python train.py --norm="layernorm" --init_std_qkv=0.0545 --optimizer="soap_variant" --decay_shape="linear" --max_seq_len=2048 --doc_mask=false --train_tokens=397100000
Each number is 128 + 24 x the weight over its row's rms, rounded and kept within 0 to 255. Layers, rows and columns count from 0. Numbers have three digits each. The size before them is the row's rms in percent of the matrix's.

# layer 3 MLP up, 1536x384, rms 0.138, rows 912-961, columns 0-63
099:156158163108151125160157162142074115132115167169183123115126168139142080131140133135104108119092106144168096155151131111124137110140150137119172128134120143100128133111124102198151106145149117
096:083126125140120174139106156116131140166093121110119111116065092140128116180147148083123101124132132079155139103157098153072130174124105162164153164120144121153090122166116140134097132148134110
098:132124135126099139116162089124123092130118128128095138210128135134100176121144116122139111145142129131105182144112105141099090116127138121145132152159109110138111121176124120150145163097131133
120:108096059122139133101109140094098127139140129118115100136166136147127134115126102100115144150130211126114119148110093123095106131090138156091135120122165091133099123117138156113094164153148149
101:114118140129147114160127127149110100112154130139150105190121142135114195090094158169126146142120112136101135138096127180109089112159120121104099115101108129140101106142120149106120160135104087
110:120134160179120134125125116146115083103156131138128119111140095171123153091145116147108124129121119100115132145144088144152139138160109122203128115110146143126114104171147122122136169123136121
115:110103128135123116123131137165133131095136125130168132154170133142141117089177140102106099131125150124168164119104126152100153127117120177161093114122156127114122127152142156113102093140122122
089:145118125112139096116068129151120128143140117123110156104143157120131122141121140159070079140128122142122101103136155126120116109082150161133099102121107143105116160129164123141151132096122081
099:129108138136160122092138116113149135122132121133153119142098131112105144113159105120111122139102116102128143153156161100115118140150137128106163130144088141131125132137099136131121098099121184
104:146103125137170144126115151130155134092127120111122131103119153110121158104114114139136080145144149082098148109135115119106114143114122114112128145111122116088110149119109125140058135120129155
088:125164132135145150104093159092114121123138131124127123106116147164137104158169152124157102119086100184107113098098157142143142081108122103124085150145164129089142135107101102155135134144127166
123:127101106114137116059129079100150136144140122070129126115095161149138155135092143144147121120130138099176155174116129129140120129176139135163107164129176123088141140151141115122132145117150142
099:162133122141173157143147132152123095148164087124116125105122130158130123107141106103134144120125117123137104155130157177090124090144121130135158155111086131122111121110160064166165110118171113
100:104115114143123105136133137131092118115120135103112144113151148132145135135101158124134089096153105094171155140089104135064114158120190164162125137107132126152099122100160093101115158138096153
102:130127114077141162138137135162110119156111118100096093152156188117151137114127127127140160157122105113137107106109145131093149118110136135126082128137157109071140092152126129140103081120109137
102:132130123150159149138111149145138138117107137130128148169127151126151117116132120110122101159116070120124106116123105143157105146110133122070138134120151142143058116128158105100114157154116162
090:116164105141116120115167174141166175138120129112142110148122133143151115141148113103135205128142117152151107143117129124175102151118122195115129114118068131137086133086134113141109136148113115
101:124159117112147143117104142123089151087127111143108108150105121129132122082104139101155110106087132156114107107105149159118127127131134108153133129108136096142127118134129160156116155138072149
098:121120133104142113172159104151105159128097168080134074106118207112119132162132128114132115092152128162115152113138129107159123123089114131135117120168088134100126090143142141150101178152106126
100:079094123138121106119110094127145145108128113154141117167127136158138106172135152141114113103135109080127121108083090133069110118107120163116130115132128121148155147128152131151108147120113135
107:068129112104133126132171125115121072119068141137143145116173141159133127161100132138136160161123156131132108107103117180085149095130166126120133155122110134129093156143173112129179130166130114
098:099105145110139108138113148121125112122111164136120145106137139125110106148120138153104129139150134060171134151099114101111112085071077135145119145115143117165089117121177114116136150109181115
108:098095132132098113150127104151132114065099139121145166166144133121136155136115131148139145120150154120108143164098153146112111127127145146142131097164132154152139128100125144144092136122128124
106:120144135141157119125132109129136108109130106100103083115113135166122135110166160091121099124131146116119095175073126087104113125114134124141146143166151107116114110110142139176120134097142106
095:148189165127111086108127166160118122133121104119090131141130141168119080146152119136130171151153140155111146127127134096101089144101050120116134132145110134137116164101140120150108099158151165
106:081159096131094082149121089118120137140119149100125137102121100139167115156109162130111150116163116096086130142116101166141121089106125155166101148132130116117146124130108169093155162150150137
094:103163129116119100106092118146128078140113083122158144163109093142164142080146136151114113109125105103113120123134164131132136165126114139170096134117092132149159174117134138127128148113134161
106:146105156088141117140110162191144127105104107127164087141119155134151146133138134117128154161159077132115128142165141119127104115110135157135125135087085138148099138130135133122131141149132124
090:132130150129119121163156097116143110123126122124130134160115125089116130156109153131115147121164187147120127153092100080156098134100096095138140165129136141126175156140169131131205109125123122
097:146107123110136079136127134132116111095125117133104098135130142138131123141129116127105128136124127135130147089134117145082111080117138154137101159093116091096171139145134159160126108162118082
101:136100133148127134162182134149139141147110108132168152132157121125142098129173150103118135056116123196121202140112097152119131110176108147121108093156138141108132130162094127133140116138104148
090:157105105087190060140133131138103085132119109170167132126149151136122125138132162101124127120159162105124117184106169193113083094166086114104141143100142113094128148159123093165113132134142133
089:166122128128093105141124115153149132148150121059114072130099141122101135133125148062153126186123121161160164097156145126143139148129095099133118098134125162099093115113099115128146086139134113
093:151154156100139145099092118180129124147138137137123122131124120124130065148134174097113098113152130098132117114164134128139102179123111136113176185142124155185098140093113116109173169152095097
089:119162121107158124156125127121109137130083161163119113117150164095109126098120099157127131119138128136104095154133134074159142090102141155113124140161109093128111156131130135161136156141133141
104:120107171132139119124069111118065122111125150113119193148136122119110146158134106124108126086084142139123136131146153111102087149144115138118183136113152125144142123161143142130148113125091154
120:172148160107125135130180139129150153137127133134135115166133129131097091104189134117143120125124146118144105135123151095109114142108145130094127159137129093099120125146138098121073120154154105
111:098092107130131161131135153124122151123093151128183101082178138137138110147137146128127142109127103166097144182157109135125133108145115130125134058146087151130121125145095121109127053121125145
108:107140141157162126109145118125138137139093119139117096103109135157102155173100136107143136163138142126092102122097117155123119100106136120143142104110129114128148099124161096138085104099139171
101:126104117103142104096100143135111098111094098128143097125172140160127113153164146117117101137143131133141124113111117143140154092114076118146119115133116081102142155148138139131117100115189147
103:086157125130090118105091104140126114122087143191148132098142140162113143135118134104152142132154089110126138125157146136132116157109138154164079111103149076157132140122155150209135113148133131
107:156128107134097091103099141112104115141134128122133118154126155160151120106138121118097132131125113131108146166121131139116126158128096085098097094106123112154084105153102161135087158148164088
094:105124145103166122127090125109155101112128116165097099110110139123129107148095096114084151141170148081132134125117141095113106158118112135101079140116148106119098134077203133150110106127152146
100:119151132088114146107176134112144156151128120096154167109140149085149084142110139112162144118100139119126078144153132085104131099115141101154135114154127145129108075081139124133146160165142191
093:119117089073115100080108171132147140127119169124193133096083094160119087105148129126159129134174142169148084095178095145117106091145118116110135116144135130163105145129125068147158120098120110
090:137113134138118124185170133078146109117123143137136105152152144077110147156180064118136142075121138161161090136122141181086142152141123121100132112148073120115118148125130094146137103140151158
098:056153144091138129110104129114140121139100157161096148117096107123130140158092132122124118109142133098145096123123103146141122147144131137163111133091117151121152084128117132157130153162103097
134:144080163127129114156160167122147174107127091128119127131139124133090150156143103106114102078135094171165115076125098183106163133089123108148141147099145119113128135098138113142089106111164101
094:128175128160111127123135123100119098121149104123148115150146120138136128156115094112167139105129143149151103132118120122114080156149153069123117127137107135133113142137139137172161114140089158
102:143175118115144098132127151108112123124136133123138062137125120136122137149129105105084125169089145133061135170134141144122132137123144116110151153118090119126132142122095127126145079168120112
# layer 3 MLP down (transposed), 1536x384, rms 0.13, rows 912-961, columns 0-63
101:126102076131137171124123120101131120108115085112081120130125091130126125150152168108114142099126133118114108106099089140133100171138121161123123141117149093144141121158149141142129099101104131
092:147100106148178125147080118143127134123156095155147158098120159158171157137134114102173121134146150124105108151126122142124103121118129162141145166132110103118112124162143143127090109133147113
096:135131146092145129109150089135097131165108139145171200192174144152118146108096167149101144113099140130161127146130119159111157109153114090066132131129104115141153137172156098114133109161105151
111:134123145127163095161135135123113111107140133136131143119167125125140137176135117132114134133132066085118089143108176132145105135078100118119127121170128123104123145096131127135168114089139104
088:160143116112118113168111125148096108066128125115126143109097134118113112111134131118135130147117137152127147103149132168107162117122122142147135130143138115154150150136114108130090126124121148
093:146150138145140125124174142086115198146103120127075136149130100129123099105118163139105145132137144147129128133116139127170100125159121134145123137136128133129103117135140106127121149127126108
108:100136158127173104081135096138113144100088116150105138149102124152117155136084174130130138162136148099120131111126153125144135121159150107093159087176127167142096129083105107144115129076075116
090:154117103129123123122197117157129111158148159160109117111110105124096134109104123129165136164084122151152121129141131170137171136166134120147136104105147099158110083170112138108139105085117152
099:091118157155098120161129151146136087126107174158095121114125114200153098133111152119114142117148148152125102067113101171122143169139149099158116122080144121128114157102132168087139150147108125
105:123115110152140131144142113131140117168129145113108104131115153111097145134098153117093149165136144134109119104101127105141103098132093139144122150158148156122090136163140089164154128132124172
097:126128112101105104120167137160111107140123135165145162157109138136121099138138099145136122117154080122110150099173149115166102148093067106104112114137137104115134132146131120122116115123131134
102:122107142134095131110143129145113153125095096127099105161111098137089077098078180115134123122111143132152132116109099121155136155123124111136101131136103099093073074145146120102114136111149138
105:142092118117144134104111126148161110138085157162122133129117122139156100125107147128122148096081128097115172089128095094157110143157080138103162117129127106164158145089141148144115126150177185
095:124144118151088170117137127129096149130148115130158158134101115099127088128109120113167130121142148090082142122111158147134149107107125127099116103180134138085186133130150125155079129080115116
104:139136141116122107160144126078083089119131102164118127133156100100124157119120103109090110188169150096062112069090121131167151118077119118117147143141139132155122124135111131160122109101109121
094:141154138142136115134128116120113133110099134183121148133130107146108145189109121065137160132126115113113135137131140162168074162122169144112092086102157165094102143122109108144060097091121126
092:100124065115132149160164133123128115121117123116124120162136115094101104109150139147130144116096167106148144126102146124146137123100135116134154112084147128129130117125101129160096109157085089
100:130135106146149106080121127139138112083195124121154152122109109082181127132131169147142146116123090123171178108103108097141079173140142138132117071134130152164116099114123114119122136125078109
090:115104099125146125116122130140095115117143163122157116124139184112099191130118132161082149130144138110120104144142103147104132135183109127136111137101152115135142134171119150134071125168111147
102:142153147109182119126139152138141138094124139111146166144124135107112109139166119129137138122146106105133131097111100192105082171129143107141107128140115154135134141141079138139095116148116121
120:122078118122124162147086119149156109092148154118101133100125123094095139105120082134117106124121123124112114148138114145125109146121132116110122150117108119129119145121099123133131093177117083
114:104066152120162108147112073125141109121119151156126122142105168130138148125148034119126147128129173104198081119109132139101102112093149105125117123157079141163115108091147054172186164139138130
099:105119126149091188139134164155090093133120084130132146145131168115133118159139117068136137143113113138126107137088121113129113110127170152148086167109139124157137130114141119138147130082141149
106:154167138113143108143100096119136123131136132157129155095111090108156161159130115154135121125151098120124099118140142099171141100121119105134099091125079139094135074127154126135099158159118117
088:107172144095142135136107133116136137111134119159153080103105111131175130142134130098146121146115102171121125108110114073123136143133112114127128118136125119123180173125134124138104105156111151
105:153133150114134129117104111146113108147172114128157121135151087143114140095144117153115132112116142124136136117133118098149108084148125156131133143116126151096196123103145106128080150097079090
106:102105123163145145134145121077136072127178151104152087135167141195105130112142121097110157110135106109160116097131123119131125117123115121143137119137104126108128133112097151143141141109114068
109:150161124089104119105134094118161138129092122092106125146124108147152090115129140140131091126139125177078108157165107139142149102176101139145148134155097145168097144113171108143112165142138124
102:116132144114114117098115122111137135151167152134085148170088134103092115123131136129135115132149142128117118158132123131120147175107132128102201124130131145113115124128144164135157155113132163
096:126109154076068112150141134142119160093143132172118088124079149083101111145131121147137146129159114128139102103123155131102093165134082099110096078154126112122134144154136101143136168122111108
118:130129155145102093133173144145105122118150148100148162099124169117112080126128127063149151108092151124125123102142134166145152121110140112133116132097143069113114169097065168110181150146118112
096:172153121140120091088119126159115151103131113105110115124156124119134187136107142128133121157099116109124162163160146173153129111071119169121132133144092153108131162138061119140139144136143091
095:116075147127131112111157125117128133071158124166096173138168097151143171149123113148132103164111123096125171135132075127175113133125148132137150119161136134136109155171086173120146111157154142
100:140108163130151128137136110145106183102117139087123121135193127126093134122130116148077147128133124121134139114144173124130164155120105140140094111100125108126123138113151124154133105127149149
112:123107072115105096142120136119121151123154127135107133104133157131116094117106099161122104149109150098158139099165110091162121123121102137101092121117141131134129160180105165123116109099133081
086:132101101134104155120111147119157101126141176161152072141084091145112116121127117121115168132133120098171143082132091142104108129121153140094146117137108138101140139124129077089164126135134110
113:116066121145170115128088137123149138122149119159171127113112123123129103132152124154150113148150134144120126147112093152104082145110113132125127124091166092101105163101124161111163114154130148
120:114139073151121155118075151153090087127107116137153151155117116117137103158166136098155158133141127154134110133128104157130100118177120169157091116102127115159116128124101109147121114147145172
110:143140151163138099115099122130141120100150096105107117151161131113149155148096118136139133123133126085115153121107128131137136075154139140158127102084153098146207162092125135160165143128129139
102:113165144135148142118143128143138170135131092101086188135107132102132153118129105126106163154159091127135136149097148112104148085126136169120119115114125127133126082112128111128076178144078125
104:142135119146140124146133140101125129131130105132145119106139128151121131125126153114108143174142143161110103153135123141136048116099129133109139149131166128097137150175096139073142107136135070
104:112150112093124170148139134142141198140095117111155123106139100110093156124109112095112147100132150154142132118130138129153108101151109134163139151120142132128144113116132126092179130158150129
112:104131116130117160120119078155160132157172150132104126120129147122116121118120085142105110156122148103120155148158146125117121129046125109113119137144156086125111150095122134088109151153083121
110:148084131156110131170165154096099116148153138107152142149145128103158129135160096114155132105101138164135126111124157114134105116134127129122127131132128142093125143092094131065168148121103164
093:134127141114097117155156112140096119059196097120111165144110070141131153163102135150102141115146136097091132126139088131093106145152138130116086162180103128158100129081122117132104086169162157
098:174139092148133185148143097118133168136095151114117109158138157082159156097154100142162142119132169148114155138137094101125094132117123129086165172104118100097172146169144141135122092130098138
088:198141166126087126107061181124165166122120082118083129104122149106155097153153127131103143119132131127144100119131136110154138091131129145116176092128139102120123124125130144130126135118149104
114:131103151145116133131110136119150158107103102135113167138188105100090161201136088094092165137141138124122112133126122181136147117120136144140110139099111100127110090116113137086102169156103126
106:124160103144110133128112092121162104168146116075122112115138114117109137126142104129158066186138174132147109169116096114130140095138132097114121144109100111124123142134101072069113137169124112
095:174139127140121133135166141084091151098094099123166141113153140151137127131096145073124101128121156151086139116135139134113124169105137162140126169079111121100126161165138117111119111147111109